config.yaml
d_model: 96
head_dim: 32
norm_eps: 1e-06
positions: "rope"
parallel_block: false
init_std_down: 0.0
lr_mult_o: 1.13
lr_head: 0.0049
decay_shape: "linear"
final_lr_fraction: 0.0
train_tokens: 112900000
steps: 7057
Each number is 50 + 10 x the weight over its row's rms, rounded and kept within 0 to 99. Layers, rows and columns count from 0. The size before them is the row's rms in percent of the matrix's.

# q: layer 3 attention query, 96x96, rms 0.164, rows 0-17,32-49,64-81, columns 0-95
# k: layer 3 attention key, 32x96, rms 0.136, rows 0-17, columns 0-95
q0 090:51 57 40 64 33 49 50 47 57 40 55 55 54 48 45 52 53 38 64 62 52 51 57 49 58 29 61 32 51 53 59 33 42 59 62 41 52 69 52 58 45 38 50 52 65 59 44 44 50 43 56 58 66 44 51 43 43 57 49 65 81 57 46 33 62 58 56 64 40 64 57 56 50 58 29 59 47 49 42 51 53 65 42 39 44 59 42 52 50 71 55 43 61 58 66 69
q32 218:49 51 37 58 48 30 39 44 38 55 48 61 63 51 62 65 48 46 61 56 48 52 42 45 54 43 65 46 64 43 53 45 68 48 48 55 47 59 48 56 37 46 34 45 47 65 47 50 60 53 55 37 68 56 55 30 56 44 66 61 64 49 37 33 66 63 62 50 46 39 48 57 57 47 38 75 47 45 36 55 49 38 45 50 43 71 39 45 66 54 41 29 58 57 63 54
q64 109:48 51 60 56 53 33 38 44 31 53 60 67 56 58 47 53 53 48 51 60 42 29 50 45 47 37 59 62 48 52 49 54 58 50 39 53 61 51 44 60 52 52 35 71 59 47 36 30 47 36 54 43 62 31 63 39 54 46 43 77 50 38 36 37 65 42 53 48 42 58 51 42 59 42 45 62 43 48 53 36 34 37 50 55 44 54 50 67 52 49 64 37 39 56 71 46
k0 127:42 46 47 56 40 36 50 47 39 72 49 44 64 48 59 55 40 39 57 61 46 29 37 42 49 50 51 44 58 37 54 50 59 39 42 61 48 61 51 64 45 59 42 49 54 62 37 52 61 48 59 46 61 51 51 48 52 49 49 52 55 38 32 64 72 72 60 39 50 47 41 41 57 46 54 60 40 30 49 47 42 34 53 52 37 69 48 64 58 50 26 23 55 56 53 51
q1 052:56 61 38 39 39 53 53 46 40 62 49 41 63 53 41 36 39 55 57 65 51 52 58 67 44 53 37 41 61 42 48 32 58 54 52 57 57 54 42 46 51 51 57 27 55 40 65 47 61 51 45 50 60 51 59 60 49 34 52 45 38 50 42 39 48 47 41 25 54 44 66 27 53 58 48 56 39 38 44 55 55 62 70 55 48 54 42 55 43 60 36 61 76 43 27 54
q33 073:51 50 58 54 54 73 67 49 48 39 44 43 42 45 57 36 33 43 47 55 49 48 70 59 63 59 46 34 43 62 45 37 58 53 52 50 44 64 34 37 63 58 47 54 42 46 58 54 49 30 42 50 32 33 50 45 39 58 52 47 49 62 62 53 33 32 48 53 58 63 58 51 50 40 53 34 46 60 65 52 49 63 52 52 58 32 67 51 49 70 60 69 46 41 40 42
q65 065:63 60 41 59 42 56 87 46 41 48 54 39 58 54 64 57 39 56 35 38 50 39 44 44 50 55 41 36 54 49 59 61 57 57 43 72 45 45 41 44 46 60 54 47 47 52 72 30 46 37 50 42 50 40 51 79 57 48 68 48 38 44 51 59 50 55 63 52 73 59 42 34 53 35 59 45 48 61 58 56 48 58 39 51 45 48 45 46 55 54 43 49 61 52 49 44
k1 159:51 44 54 50 41 36 49 72 44 49 46 52 70 43 49 41 38 50 44 54 55 44 40 37 47 44 55 51 63 27 59 60 48 51 30 68 59 56 37 68 52 58 53 51 58 68 50 58 71 59 65 53 47 48 57 51 57 39 59 54 55 41 29 46 75 61 58 34 50 57 36 50 56 55 52 58 49 37 42 51 40 52 43 54 42 64 45 63 55 53 37 34 63 40 59 41
q2 151:43 61 31 48 48 43 46 44 43 57 49 55 58 56 40 72 55 42 60 69 45 56 59 42 57 47 70 37 66 40 54 38 47 39 60 41 53 54 49 68 35 63 58 43 54 59 53 20 56 44 55 51 60 52 52 54 46 45 53 60 59 45 50 60 59 61 67 59 52 55 48 37 63 37 51 61 50 40 41 36 42 48 58 51 61 56 53 52 50 62 36 47 67 42 58 78
q34 350:45 50 42 61 46 43 42 33 46 60 43 60 62 53 58 60 46 48 61 54 50 52 41 38 56 37 64 58 68 49 50 50 63 41 47 46 42 64 48 59 33 51 42 47 50 66 43 51 61 44 55 50 70 56 56 36 54 46 69 58 59 41 39 37 68 68 64 54 53 51 36 53 60 45 40 77 47 38 48 59 49 44 42 57 41 74 45 53 67 59 46 28 61 48 56 59
q66 217:49 48 46 56 44 39 56 48 28 65 54 59 69 56 55 56 49 44 53 52 50 32 46 38 43 47 54 60 52 34 54 51 57 48 40 58 46 47 39 59 43 57 45 62 59 63 50 39 54 48 59 44 57 41 57 55 56 39 59 59 49 38 34 47 73 65 68 45 63 65 30 49 60 38 54 62 39 44 51 36 39 40 48 54 34 70 51 67 65 54 44 31 62 47 64 54
k2 047:55 54 54 38 40 65 43 65 68 38 54 49 50 49 37 40 32 62 24 41 51 62 58 48 51 44 38 45 43 38 60 65 32 55 50 61 56 45 41 57 55 48 60 55 64 55 68 64 60 63 57 52 37 48 32 53 50 37 56 44 56 51 55 40 41 43 46 58 43 59 39 47 45 60 58 45 60 40 47 45 37 64 53 49 63 53 56 52 36 58 54 83 55 44 39 45
q3 091:42 49 53 36 59 54 39 68 44 50 52 54 40 63 45 44 56 60 57 50 41 47 62 51 47 51 37 39 55 64 63 57 59 72 62 71 46 61 47 39 59 35 49 40 53 36 36 60 35 46 53 44 44 41 45 57 66 41 51 65 56 36 50 52 57 42 44 58 43 41 54 57 50 66 45 63 52 64 56 51 35 49 61 50 44 45 65 52 33 34 71 51 48 47 55 21
q35 099:46 46 36 50 49 57 48 57 47 71 48 35 49 57 57 42 46 52 64 64 31 49 43 40 31 61 42 42 52 50 36 54 77 48 57 61 49 67 50 67 57 56 38 50 25 42 50 25 44 38 39 59 59 52 46 44 38 49 50 44 52 48 51 56 61 45 41 60 45 26 50 64 46 64 71 44 46 54 54 49 31 58 55 43 42 40 54 57 49 56 54 48 37 52 58 53
q67 072:55 54 40 48 57 43 49 36 65 36 47 39 49 26 54 46 38 52 69 44 59 55 38 26 77 47 54 48 52 55 45 52 47 52 59 47 49 63 55 44 52 41 42 51 47 50 38 63 54 65 41 58 45 65 43 34 45 51 47 42 55 59 49 61 68 38 38 61 32 36 50 59 42 58 59 33 56 48 50 66 46 65 52 48 37 47 53 61 48 58 47 44 48 31 42 69
k3 077:49 36 57 41 55 53 52 32 59 47 34 41 49 40 57 47 64 40 43 58 53 32 40 53 52 57 46 61 43 57 53 49 53 43 37 56 40 40 25 49 51 51 53 51 56 62 45 45 59 50 41 42 62 32 50 39 56 49 66 59 46 42 54 20 29 54 70 63 49 51 53 29 64 53 44 55 62 60 52 46 57 54 52 47 51 47 45 45 76 41 41 38 50 34 36 40
q4 059:46 45 80 53 47 42 43 49 69 41 44 51 44 39 59 49 48 39 52 29 44 46 46 51 40 45 37 56 55 47 43 61 45 38 45 54 36 43 41 43 53 44 37 55 49 43 44 76 43 50 59 49 60 67 49 57 57 43 66 40 58 41 59 43 38 37 42 60 52 36 33 48 42 51 25 43 55 43 48 58 51 62 25 55 57 58 65 43 42 48 57 46 41 68 57 40
q36 086:55 52 53 47 61 68 42 69 55 38 52 41 35 61 34 45 42 52 33 42 53 52 50 58 37 53 35 40 35 51 46 58 46 68 56 52 50 36 56 44 58 47 62 52 58 36 62 62 40 63 46 45 36 46 39 74 41 53 41 49 35 46 60 63 36 50 35 49 52 55 47 51 41 44 59 31 60 57 57 42 59 65 67 57 59 34 65 65 39 42 42 62 51 48 42 53
q68 066:52 45 36 45 54 73 44 53 71 40 51 37 43 52 61 40 55 45 50 44 53 77 47 40 53 56 53 49 58 62 36 47 50 57 71 46 55 49 51 39 49 55 62 42 54 58 63 65 54 47 39 73 39 55 44 57 41 55 55 38 42 54 56 57 37 46 39 47 56 56 39 44 43 46 62 42 55 72 61 67 49 71 45 53 61 40 48 37 44 47 45 72 41 39 35 52
k4 117:47 57 42 59 51 35 47 50 29 55 50 56 63 47 61 64 66 40 61 64 42 39 42 39 56 47 73 58 69 42 54 48 60 40 41 49 61 60 46 55 37 57 40 51 56 66 42 44 57 41 50 42 55 43 64 43 61 47 60 53 58 40 27 49 68 54 64 33 54 55 50 45 60 39 45 66 41 58 45 54 45 35 52 48 45 62 45 59 68 49 43 33 53 45 71 50
q5 127:39 56 18 46 41 52 44 46 39 54 56 58 58 51 44 50 52 40 47 79 43 56 62 57 68 43 60 43 58 50 63 42 42 58 60 54 61 63 58 70 34 58 55 39 55 48 57 27 66 58 52 45 59 52 56 44 50 50 44 56 63 52 50 56 62 54 61 61 51 61 60 46 58 55 40 61 49 41 53 37 52 42 60 37 58 56 51 59 48 52 43 46 70 42 62 75
q37 200:44 51 40 61 44 43 46 36 45 55 41 62 62 48 64 62 51 42 58 57 49 56 45 42 54 44 67 61 68 50 54 48 62 46 42 47 43 62 47 58 37 45 35 50 40 61 48 50 61 52 53 45 72 54 58 21 52 45 66 55 69 49 42 32 62 59 63 55 51 43 46 58 59 47 36 76 47 38 43 55 45 40 38 56 41 70 42 49 63 54 46 30 61 52 56 59
q69 162:37 62 40 54 53 37 52 43 27 68 62 58 64 66 58 63 61 37 55 61 48 29 44 54 43 45 53 58 54 46 54 47 55 43 49 46 57 49 50 68 32 48 39 59 48 54 44 45 50 46 54 42 61 51 62 47 59 46 54 62 56 46 41 43 70 63 65 46 55 57 43 53 58 40 46 65 38 40 52 28 55 34 55 52 27 69 54 57 57 45 41 33 57 54 64 62
k5 067:45 54 52 43 38 31 64 61 59 38 47 49 61 36 50 32 45 59 50 48 59 28 45 19 47 37 63 51 57 39 51 54 45 59 28 49 56 57 26 42 61 55 60 59 63 57 46 46 62 44 57 48 52 49 67 57 57 58 50 58 47 53 49 37 62 57 53 38 49 71 41 45 43 64 35 44 51 45 41 52 43 49 42 50 40 47 44 64 58 53 54 30 50 37 54 38
q6 046:48 38 44 61 58 63 59 58 41 45 45 53 59 37 51 45 57 60 36 62 36 52 57 47 54 48 58 56 63 59 65 38 41 36 40 54 49 64 42 47 29 40 49 55 42 54 42 30 57 56 67 46 44 53 59 61 50 57 48 62 46 46 56 45 51 54 63 46 46 71 43 41 66 49 36 78 59 78 51 53 42 50 51 29 44 56 62 48 62 50 57 41 49 38 66 52
q38 053:43 36 44 49 51 49 61 56 52 42 55 57 54 37 49 53 52 48 63 58 46 55 33 27 48 56 47 48 54 53 60 30 50 37 24 63 37 51 42 68 50 55 51 49 65 73 48 33 48 74 65 51 52 47 53 52 45 40 46 51 45 47 37 44 74 60 60 51 55 49 54 58 60 58 55 66 56 42 41 61 40 50 58 34 31 62 45 56 60 47 37 34 59 51 50 50
q70 050:41 53 45 41 54 41 42 57 38 57 62 67 62 58 38 54 65 38 58 58 41 39 58 45 54 46 59 54 48 49 63 26 39 49 47 43 42 61 58 55 41 55 46 39 62 48 37 49 52 70 57 44 56 50 63 38 34 55 47 58 47 48 45 31 68 65 56 51 38 55 60 59 59 61 37 63 49 40 47 35 40 29 81 34 47 62 56 53 54 47 51 43 58 53 58 54
k6 260:57 59 55 52 58 58 44 41 50 44 51 51 33 64 51 57 60 50 60 43 53 58 55 66 53 51 44 48 37 71 40 37 41 55 68 41 51 38 64 31 58 43 46 41 32 28 50 51 30 60 36 59 48 56 47 48 44 62 34 48 42 60 62 57 30 37 37 61 50 45 65 54 47 43 41 44 59 64 62 53 64 53 55 53 58 33 50 35 40 44 62 61 41 60 42 58
q7 097:67 50 33 57 35 53 35 58 53 51 56 45 42 41 65 51 53 43 56 59 47 50 72 58 49 43 49 41 46 41 29 58 49 48 54 52 57 53 65 48 47 64 47 64 36 43 47 43 54 43 58 42 56 49 34 51 47 22 65 53 61 51 52 43 49 66 41 46 44 63 63 33 42 52 53 50 50 46 48 57 23 62 54 25 74 50 38 60 46 40 41 50 56 46 39 54
q39 092:47 45 62 55 45 53 56 52 53 27 29 48 39 49 53 43 48 59 37 48 51 52 37 44 50 60 79 44 67 55 48 50 39 60 47 41 37 30 51 37 55 56 51 56 55 52 50 43 36 57 58 54 32 74 62 35 40 53 45 61 36 49 54 69 51 56 32 56 54 46 44 46 59 38 60 52 50 39 39 54 51 50 48 23 62 42 52 51 52 42 66 53 48 60 60 37
q71 071:56 47 68 47 44 53 60 48 60 56 63 48 34 67 75 51 40 33 42 60 64 38 53 47 43 42 35 55 42 53 56 34 63 57 60 56 34 59 48 51 48 55 37 70 62 54 50 45 39 37 39 59 52 48 41 48 30 49 58 51 57 52 39 37 50 56 60 41 51 74 55 68 54 49 61 51 60 52 33 51 30 46 53 29 45 52 54 56 54 45 46 52 46 63 45 65
k7 083:32 54 42 49 61 43 41 61 58 48 59 56 63 45 59 50 54 64 70 31 47 55 56 51 51 57 51 49 46 39 48 58 38 54 42 60 48 62 68 45 44 41 53 61 46 51 37 61 55 68 48 63 51 35 48 54 57 42 53 53 60 61 46 23 52 56 52 42 32 25 47 48 61 45 39 46 48 67 39 65 41 49 56 68 57 69 38 42 43 63 38 42 41 39 44 60
q8 094:49 76 51 53 39 42 52 53 54 36 46 59 43 60 64 54 56 52 40 50 56 45 51 54 40 57 48 62 55 58 71 41 44 54 69 44 62 45 43 37 48 51 62 28 52 57 46 56 53 58 44 58 47 47 53 46 58 66 59 35 57 52 43 46 53 21 55 48 51 55 67 57 80 28 34 56 51 47 58 57 59 43 41 51 48 37 46 33 46 57 40 54 55 47 67 65
q40 086:69 50 41 54 42 50 60 50 59 55 65 61 57 61 67 42 38 36 70 54 57 47 57 44 47 57 31 50 48 66 25 35 60 37 51 37 44 54 50 49 47 51 56 45 44 56 54 59 56 35 45 60 64 49 54 46 47 55 53 51 70 59 49 37 47 37 73 56 47 51 55 57 63 57 38 59 52 46 57 53 49 44 48 56 26 44 43 43 56 61 32 47 53 62 40 74
q72 073:67 44 62 53 39 43 51 47 53 45 46 60 49 46 64 55 53 62 72 56 60 59 46 57 64 52 59 43 50 53 45 48 46 39 52 48 23 48 55 48 55 63 50 50 38 59 55 69 56 71 48 66 47 57 41 33 54 41 36 30 39 64 47 44 47 55 37 50 43 42 50 51 45 56 35 54 71 27 53 67 60 48 44 32 51 61 51 50 28 58 55 47 53 52 34 52
k8 083:42 50 32 54 67 65 57 39 50 66 34 32 48 46 30 56 50 40 48 40 51 46 52 44 60 50 50 54 64 39 62 45 68 60 62 54 54 60 38 47 36 43 68 46 52 48 38 41 52 45 44 41 40 38 53 57 63 58 63 58 43 41 52 30 51 53 43 49 60 47 64 37 62 61 62 52 37 38 57 51 53 56 49 37 46 41 57 34 69 44 58 39 45 29 68 52
q9 092:42 53 49 44 23 51 59 50 64 36 61 49 65 37 44 49 55 64 36 56 42 23 62 38 49 45 39 52 68 48 54 33 60 33 46 58 64 48 48 31 46 56 66 59 42 53 48 50 46 51 80 44 51 48 67 43 50 48 59 54 36 62 45 45 51 57 60 46 65 53 55 42 65 62 47 45 60 44 48 57 46 50 40 45 47 50 61 55 61 48 57 41 57 51 29 47
q41 106:57 51 31 47 38 54 63 46 40 48 51 49 68 35 77 65 52 48 47 46 35 33 37 45 49 57 52 39 51 54 56 45 42 35 55 58 81 47 49 52 68 65 41 62 45 60 36 43 42 46 46 56 40 34 60 43 46 64 42 53 46 57 38 53 58 52 54 54 54 61 58 49 74 47 59 44 44 68 43 51 51 59 50 42 43 56 46 44 49 35 45 41 58 67 61 41
q73 078:52 64 65 60 40 73 56 40 47 42 45 49 46 42 53 57 49 21 59 45 51 46 60 48 43 60 46 53 49 61 32 48 53 25 52 42 42 46 36 53 38 43 50 42 35 77 38 54 54 49 45 60 48 48 48 58 64 45 42 61 55 52 61 44 53 44 51 56 63 47 55 56 66 59 70 37 47 63 56 51 47 75 40 35 53 58 38 60 52 52 49 57 36 59 48 56
k9 098:73 66 39 51 64 61 64 57 51 36 56 51 44 29 50 57 49 46 57 36 73 57 45 41 66 45 60 54 43 47 53 46 46 57 48 38 27 32 49 35 59 56 54 29 70 48 48 31 39 58 41 51 55 55 58 38 35 58 56 53 32 57 53 51 54 53 52 54 33 63 57 41 51 51 56 52 45 42 51 54 63 60 61 38 55 45 31 48 44 56 51 52 64 52 44 49
q10 107:64 45 49 50 50 54 68 52 39 72 47 51 53 53 37 40 52 61 36 34 51 66 37 53 48 46 59 58 44 58 47 53 48 63 63 57 41 39 34 55 65 22 57 42 51 49 58 57 53 53 47 48 52 42 43 47 54 59 52 45 30 31 60 49 52 48 60 73 55 36 46 73 46 50 57 51 61 44 53 49 62 45 35 63 33 52 46 59 49 53 51 63 72 69 55 46
q42 085:41 41 54 46 56 47 45 39 37 65 33 45 35 47 45 54 48 41 55 50 58 50 56 46 31 69 52 53 39 40 43 48 47 49 53 50 47 40 36 67 49 48 54 51 39 52 50 28 39 60 49 42 65 44 33 49 61 36 63 59 40 39 64 33 41 47 60 72 48 48 58 71 36 48 60 51 58 31 55 41 65 39 34 58 49 54 64 56 39 35 67 50 45 55 44 46
q74 075:48 55 50 49 55 64 65 66 50 48 49 58 47 45 53 41 63 41 45 27 64 49 45 37 46 51 57 49 49 62 56 60 37 41 63 52 58 59 19 57 40 46 51 39 56 53 48 55 43 33 37 39 56 41 51 66 37 60 51 34 38 33 58 64 61 39 63 73 37 52 59 62 56 49 54 26 47 55 60 48 56 49 48 46 45 42 59 50 54 37 53 54 63 35 47 57
k10 091:62 54 56 67 37 39 57 27 59 34 75 51 48 54 54 48 53 51 47 62 40 42 43 23 55 40 50 78 50 65 50 55 51 54 43 49 61 48 31 48 59 58 54 41 51 46 60 56 50 44 61 47 47 51 58 35 52 53 20 60 57 50 44 52 46 32 40 39 61 42 48 41 72 54 47 50 54 60 31 54 47 42 55 62 57 56 47 54 52 53 52 41 43 56 59 53
q11 098:49 32 68 52 52 58 61 67 42 53 56 65 59 46 45 42 52 64 41 40 49 53 31 29 55 67 49 61 43 52 50 54 53 56 46 43 20 47 36 52 50 38 61 56 49 50 57 65 54 32 57 46 46 58 55 59 49 56 43 50 42 49 42 74 42 49 44 44 40 55 19 43 49 54 61 64 56 63 41 53 55 38 54 57 47 46 66 46 49 49 60 52 31 44 44 42
q43 090:57 40 60 51 57 47 43 63 62 45 41 52 54 39 67 47 44 44 59 74 47 56 51 42 49 53 38 37 62 60 40 80 48 58 43 56 47 58 57 64 62 48 56 52 44 45 53 38 53 42 47 54 75 52 45 56 59 42 39 43 40 59 48 61 53 44 31 58 51 36 51 44 30 50 60 46 40 64 50 53 38 62 52 43 58 40 47 50 26 37 55 51 25 43 40 43
q75 068:59 58 53 55 60 53 59 56 51 47 34 54 51 38 56 57 57 42 66 52 38 50 51 43 73 48 59 43 60 59 56 57 39 56 47 45 60 55 59 58 52 42 49 36 68 48 32 48 54 58 43 53 65 69 67 31 56 43 38 51 43 60 62 60 61 55 51 50 39 31 52 46 60 41 31 54 49 57 17 53 60 59 72 42 38 50 56 52 48 34 58 39 49 36 52 50
k11 088:51 49 71 41 31 37 51 51 48 53 54 62 52 49 54 56 34 50 43 48 35 37 47 69 37 45 51 55 37 51 42 32 46 52 48 50 56 44 34 45 55 65 27 74 57 67 50 54 58 52 54 57 55 45 33 66 40 63 62 60 43 41 32 62 53 43 58 55 59 52 32 44 62 42 60 46 68 41 68 45 45 50 48 58 42 53 43 61 58 51 35 55 63 42 45 52
q12 097:43 69 44 45 43 35 46 40 34 43 51 51 44 45 47 62 46 41 48 46 45 45 57 61 41 50 65 38 49 59 70 50 33 46 66 57 66 61 44 65 49 61 52 44 60 43 39 48 45 66 44 47 46 42 55 50 56 69 43 51 55 52 54 47 57 39 62 41 47 44 58 59 61 46 24 34 49 52 76 41 48 41 49 50 30 36 59 52 45 49 69 36 59 46 63 64
q44 075:55 51 37 51 40 41 72 59 46 46 39 59 38 83 34 55 76 50 42 50 46 64 60 55 28 54 37 51 72 45 53 57 55 48 50 58 61 42 46 55 45 44 41 47 52 51 65 54 56 61 53 49 45 48 47 52 54 53 52 44 73 49 39 25 29 49 56 46 60 59 53 53 41 53 47 60 54 53 63 33 50 49 51 57 51 54 56 48 64 38 39 56 66 55 44 52
q76 076:42 64 31 51 71 66 55 30 55 54 50 46 37 72 44 50 58 38 63 49 52 50 45 42 52 29 48 30 49 59 49 45 58 45 70 53 53 54 52 60 52 61 46 47 61 38 62 54 49 29 46 53 55 40 58 54 21 62 50 50 43 47 41 54 43 57 60 66 49 59 40 40 50 46 39 63 59 54 45 54 55 41 47 52 44 56 61 35 49 49 61 50 43 65 59 71
k12 085:55 46 58 52 56 43 40 34 51 69 58 54 43 31 61 46 69 44 47 56 57 48 44 44 54 40 58 43 43 60 59 45 59 65 57 46 46 54 31 52 51 41 62 53 63 50 40 45 53 29 36 41 69 44 41 33 63 46 53 48 46 25 65 61 69 45 40 46 45 40 59 61 60 54 34 37 39 35 45 56 51 40 42 54 41 50 66 54 39 44 50 49 31 50 58 38
q13 087:35 40 84 48 55 65 61 75 41 51 50 73 47 69 50 53 48 69 57 40 46 55 32 48 52 67 41 43 63 52 53 59 56 46 47 50 44 40 40 51 40 37 56 53 67 37 45 58 42 51 50 50 40 59 36 47 71 59 43 48 55 53 46 56 50 40 53 52 46 40 44 65 51 41 28 56 59 53 41 42 54 36 45 67 52 45 50 50 46 48 49 44 50 57 55 34
q45 097:34 58 53 33 46 50 38 58 53 40 45 59 52 58 49 52 49 57 85 59 48 44 52 52 51 54 37 47 68 34 42 50 66 43 41 48 63 67 68 51 50 44 57 48 32 38 50 46 62 58 23 66 53 59 42 45 44 57 55 39 65 56 47 41 45 43 65 47 43 49 50 51 39 64 68 40 52 49 46 50 51 54 38 42 33 40 40 61 50 70 46 47 43 51 52 60
q77 074:58 61 44 61 80 64 42 54 57 42 33 52 50 53 47 49 39 65 66 36 51 56 43 38 64 45 50 60 61 45 40 57 47 54 38 45 53 34 58 56 60 51 64 61 50 33 55 51 52 34 41 57 48 56 45 61 42 50 54 48 37 40 47 49 33 41 47 49 40 27 50 34 53 43 57 31 62 50 44 53 56 68 35 64 43 43 46 48 47 37 53 51 41 23 50 48
k13 078:60 29 51 64 48 47 59 39 50 49 43 43 67 28 44 39 39 55 40 50 52 53 38 47 50 39 59 41 14 56 45 52 69 57 40 49 43 44 30 36 47 51 45 47 51 66 53 56 42 50 52 31 67 39 47 46 36 39 63 45 52 47 43 36 60 39 60 48 48 47 42 39 45 66 49 52 46 50 62 52 44 60 58 43 42 47 60 47 75 43 50 51 47 45 67 44
q14 102:53 57 40 55 50 56 62 35 59 49 48 55 45 50 47 62 37 49 53 61 59 61 51 52 60 49 46 31 43 59 58 38 50 70 68 51 72 48 50 49 65 57 65 23 56 49 64 44 35 56 46 68 48 53 39 38 43 50 48 38 57 50 55 43 43 39 52 65 63 44 61 60 61 47 51 32 49 47 50 46 57 45 27 43 42 45 49 41 50 43 47 44 71 68 64 66
q46 068:53 46 40 54 56 47 73 24 61 47 39 32 35 37 36 49 32 39 41 48 62 37 38 45 51 56 40 44 49 43 45 37 53 56 64 34 53 66 48 61 60 47 37 56 53 63 51 44 37 54 47 46 47 73 39 38 66 48 57 41 51 43 54 52 51 34 54 53 49 74 52 52 55 56 40 51 46 51 36 54 63 55 45 37 41 50 63 39 42 38 63 48 60 48 65 52
q78 068:69 38 54 62 28 51 57 57 44 36 42 41 53 44 49 32 32 52 51 60 51 50 58 41 53 60 37 58 41 33 35 62 50 51 43 59 41 34 38 43 58 35 50 39 41 60 45 52 47 53 55 69 35 49 50 58 54 37 40 36 34 49 54 36 43 42 48 50 47 44 56 40 48 72 65 51 39 52 52 25 50 55 26 40 56 54 40 64 61 57 55 54 54 51 51 50
k14 077:52 63 26 53 65 63 35 32 57 45 59 55 53 52 57 45 54 38 46 53 43 67 52 29 62 50 53 53 61 52 64 56 48 46 47 56 60 55 44 62 52 53 74 45 63 40 62 36 65 24 49 44 48 45 51 42 50 65 61 40 50 50 40 44 40 54 45 49 47 56 54 38 71 58 52 43 49 53 47 57 56 54 42 71 66 37 51 41 46 42 58 47 48 25 53 49
q15 089:44 56 47 48 47 45 42 69 59 64 51 55 47 64 50 53 41 60 56 74 32 50 38 52 58 39 35 46 69 50 47 51 61 62 47 50 63 58 62 48 45 50 50 84 49 34 47 35 48 61 60 51 42 59 39 47 72 34 45 53 46 63 42 70 43 67 44 58 47 47 51 31 52 50 43 46 50 43 41 47 32 50 48 49 59 48 59 54 44 37 62 51 36 48 55 61
q47 098:35 48 37 57 67 42 52 24 49 35 41 57 45 50 60 65 62 65 58 45 46 49 24 48 57 44 47 62 63 58 59 32 51 36 47 40 36 55 48 46 42 51 48 47 50 57 50 53 33 53 50 50 41 67 62 44 53 66 54 43 45 59 48 51 60 47 58 37 54 53 49 52 63 57 28 64 52 50 50 61 53 53 43 53 55 48 60 26 69 67 52 46 54 29 42 50
q79 067:34 39 51 57 36 35 63 22 45 61 48 50 51 60 52 42 71 55 55 54 26 56 53 64 33 65 42 55 51 49 47 48 68 35 48 44 49 47 63 48 40 43 42 59 48 44 71 37 53 36 58 61 61 64 59 57 51 44 52 53 46 61 42 49 49 69 55 54 67 56 49 44 53 54 43 49 50 46 62 49 34 45 53 58 70 69 58 40 69 56 49 58 50 48 52 59
k15 083:71 65 40 41 44 50 34 47 39 68 55 59 64 46 39 55 47 71 44 60 48 56 48 34 48 41 75 37 34 45 47 61 50 45 35 50 60 62 73 52 42 52 41 29 39 40 55 38 61 49 38 43 50 61 48 40 50 57 56 50 43 47 50 50 31 59 57 47 35 48 53 38 54 55 65 46 48 64 54 45 62 50 58 56 38 47 47 51 59 37 58 52 38 31 46 47
q16 095:49 48 49 47 35 50 39 50 61 39 57 48 55 43 57 60 62 28 53 64 38 58 65 65 29 48 49 47 47 35 29 44 48 52 59 37 62 47 59 52 40 61 41 43 37 56 69 48 52 53 46 51 45 49 47 46 29 38 69 55 59 60 50 35 39 61 56 41 51 69 61 44 45 41 52 54 56 35 41 57 40 55 44 31 63 55 28 61 54 54 36 59 50 59 47 56
q48 089:48 49 53 58 21 68 56 52 57 57 36 45 56 61 45 53 36 67 46 63 41 42 51 51 39 55 57 41 60 30 43 44 51 71 36 51 49 50 61 52 51 49 61 46 38 42 59 48 52 56 56 41 54 56 39 32 44 45 41 37 45 55 63 63 58 55 61 44 58 60 49 21 41 53 47 46 58 43 45 55 48 38 36 54 46 46 61 59 38 51 47 50 21 60 62 38
q80 064:53 48 48 44 23 60 49 47 67 46 46 54 68 40 68 49 14 53 64 63 60 58 41 57 41 60 56 59 52 54 61 52 60 58 34 70 60 43 59 50 62 58 59 60 38 66 64 51 57 52 52 64 51 56 43 46 49 47 44 52 28 44 53 55 43 44 28 41 41 55 55 48 46 48 40 54 60 36 45 50 58 58 42 46 35 46 43 52 45 39 52 52 41 39 40 45
k16 089:30 47 52 56 52 36 68 46 46 47 48 35 41 65 46 46 53 43 46 37 66 57 62 51 61 69 45 40 41 41 48 54 51 47 38 46 51 49 49 40 39 37 37 72 62 48 29 47 51 44 60 43 42 54 39 66 70 38 46 34 73 58 32 41 38 55 33 56 45 35 52 58 40 51 68 55 41 58 46 52 53 54 62 49 58 56 52 44 53 46 47 33 46 53 50 64
q17 099:62 41 57 58 51 57 45 40 41 55 48 47 44 52 35 58 35 39 51 39 37 62 54 45 48 51 46 37 33 64 58 50 54 50 38 55 41 44 31 56 57 55 43 39 62 50 52 69 55 50 46 55 42 57 43 53 59 58 28 41 55 39 57 59 62 31 48 44 56 54 38 59 42 37 57 64 54 74 60 43 51 53 61 87 43 41 62 53 42 59 58 57 40 46 45 36
q49 084:31 50 66 51 44 27 56 49 30 60 56 45 43 69 47 42 49 60 44 40 51 44 31 52 46 60 72 59 27 38 44 33 56 61 53 46 41 57 50 63 48 50 58 49 51 51 43 54 60 50 42 66 49 60 57 50 53 44 49 64 53 45 44 45 54 69 51 57 43 42 49 70 33 39 54 45 66 48 44 45 50 37 44 69 39 55 52 67 53 53 49 64 50 49 71 64
q81 074:35 40 62 62 45 41 40 59 41 26 49 55 57 49 27 48 42 64 27 61 24 57 44 43 65 43 60 51 51 49 82 57 45 57 45 46 68 59 39 48 38 51 46 58 42 55 37 50 60 44 56 54 44 58 58 51 53 60 51 49 59 51 49 43 57 24 54 40 50 42 54 44 56 49 48 38 57 53 44 54 30 54 58 40 67 51 47 45 56 50 42 51 46 46 38 43
k17 086:59 40 41 40 30 59 42 51 54 47 47 51 46 48 54 45 47 58 32 55 52 49 42 71 49 44 42 64 62 50 38 67 35 39 50 60 57 32 40 50 51 73 46 39 42 39 50 48 42 62 59 34 50 28 63 47 52 35 42 39 55 38 51 76 45 53 51 59 58 60 45 39 66 48 37 40 49 48 54 44 44 45 44 46 49 61 58 39 41 41 44 52 69 49 29 49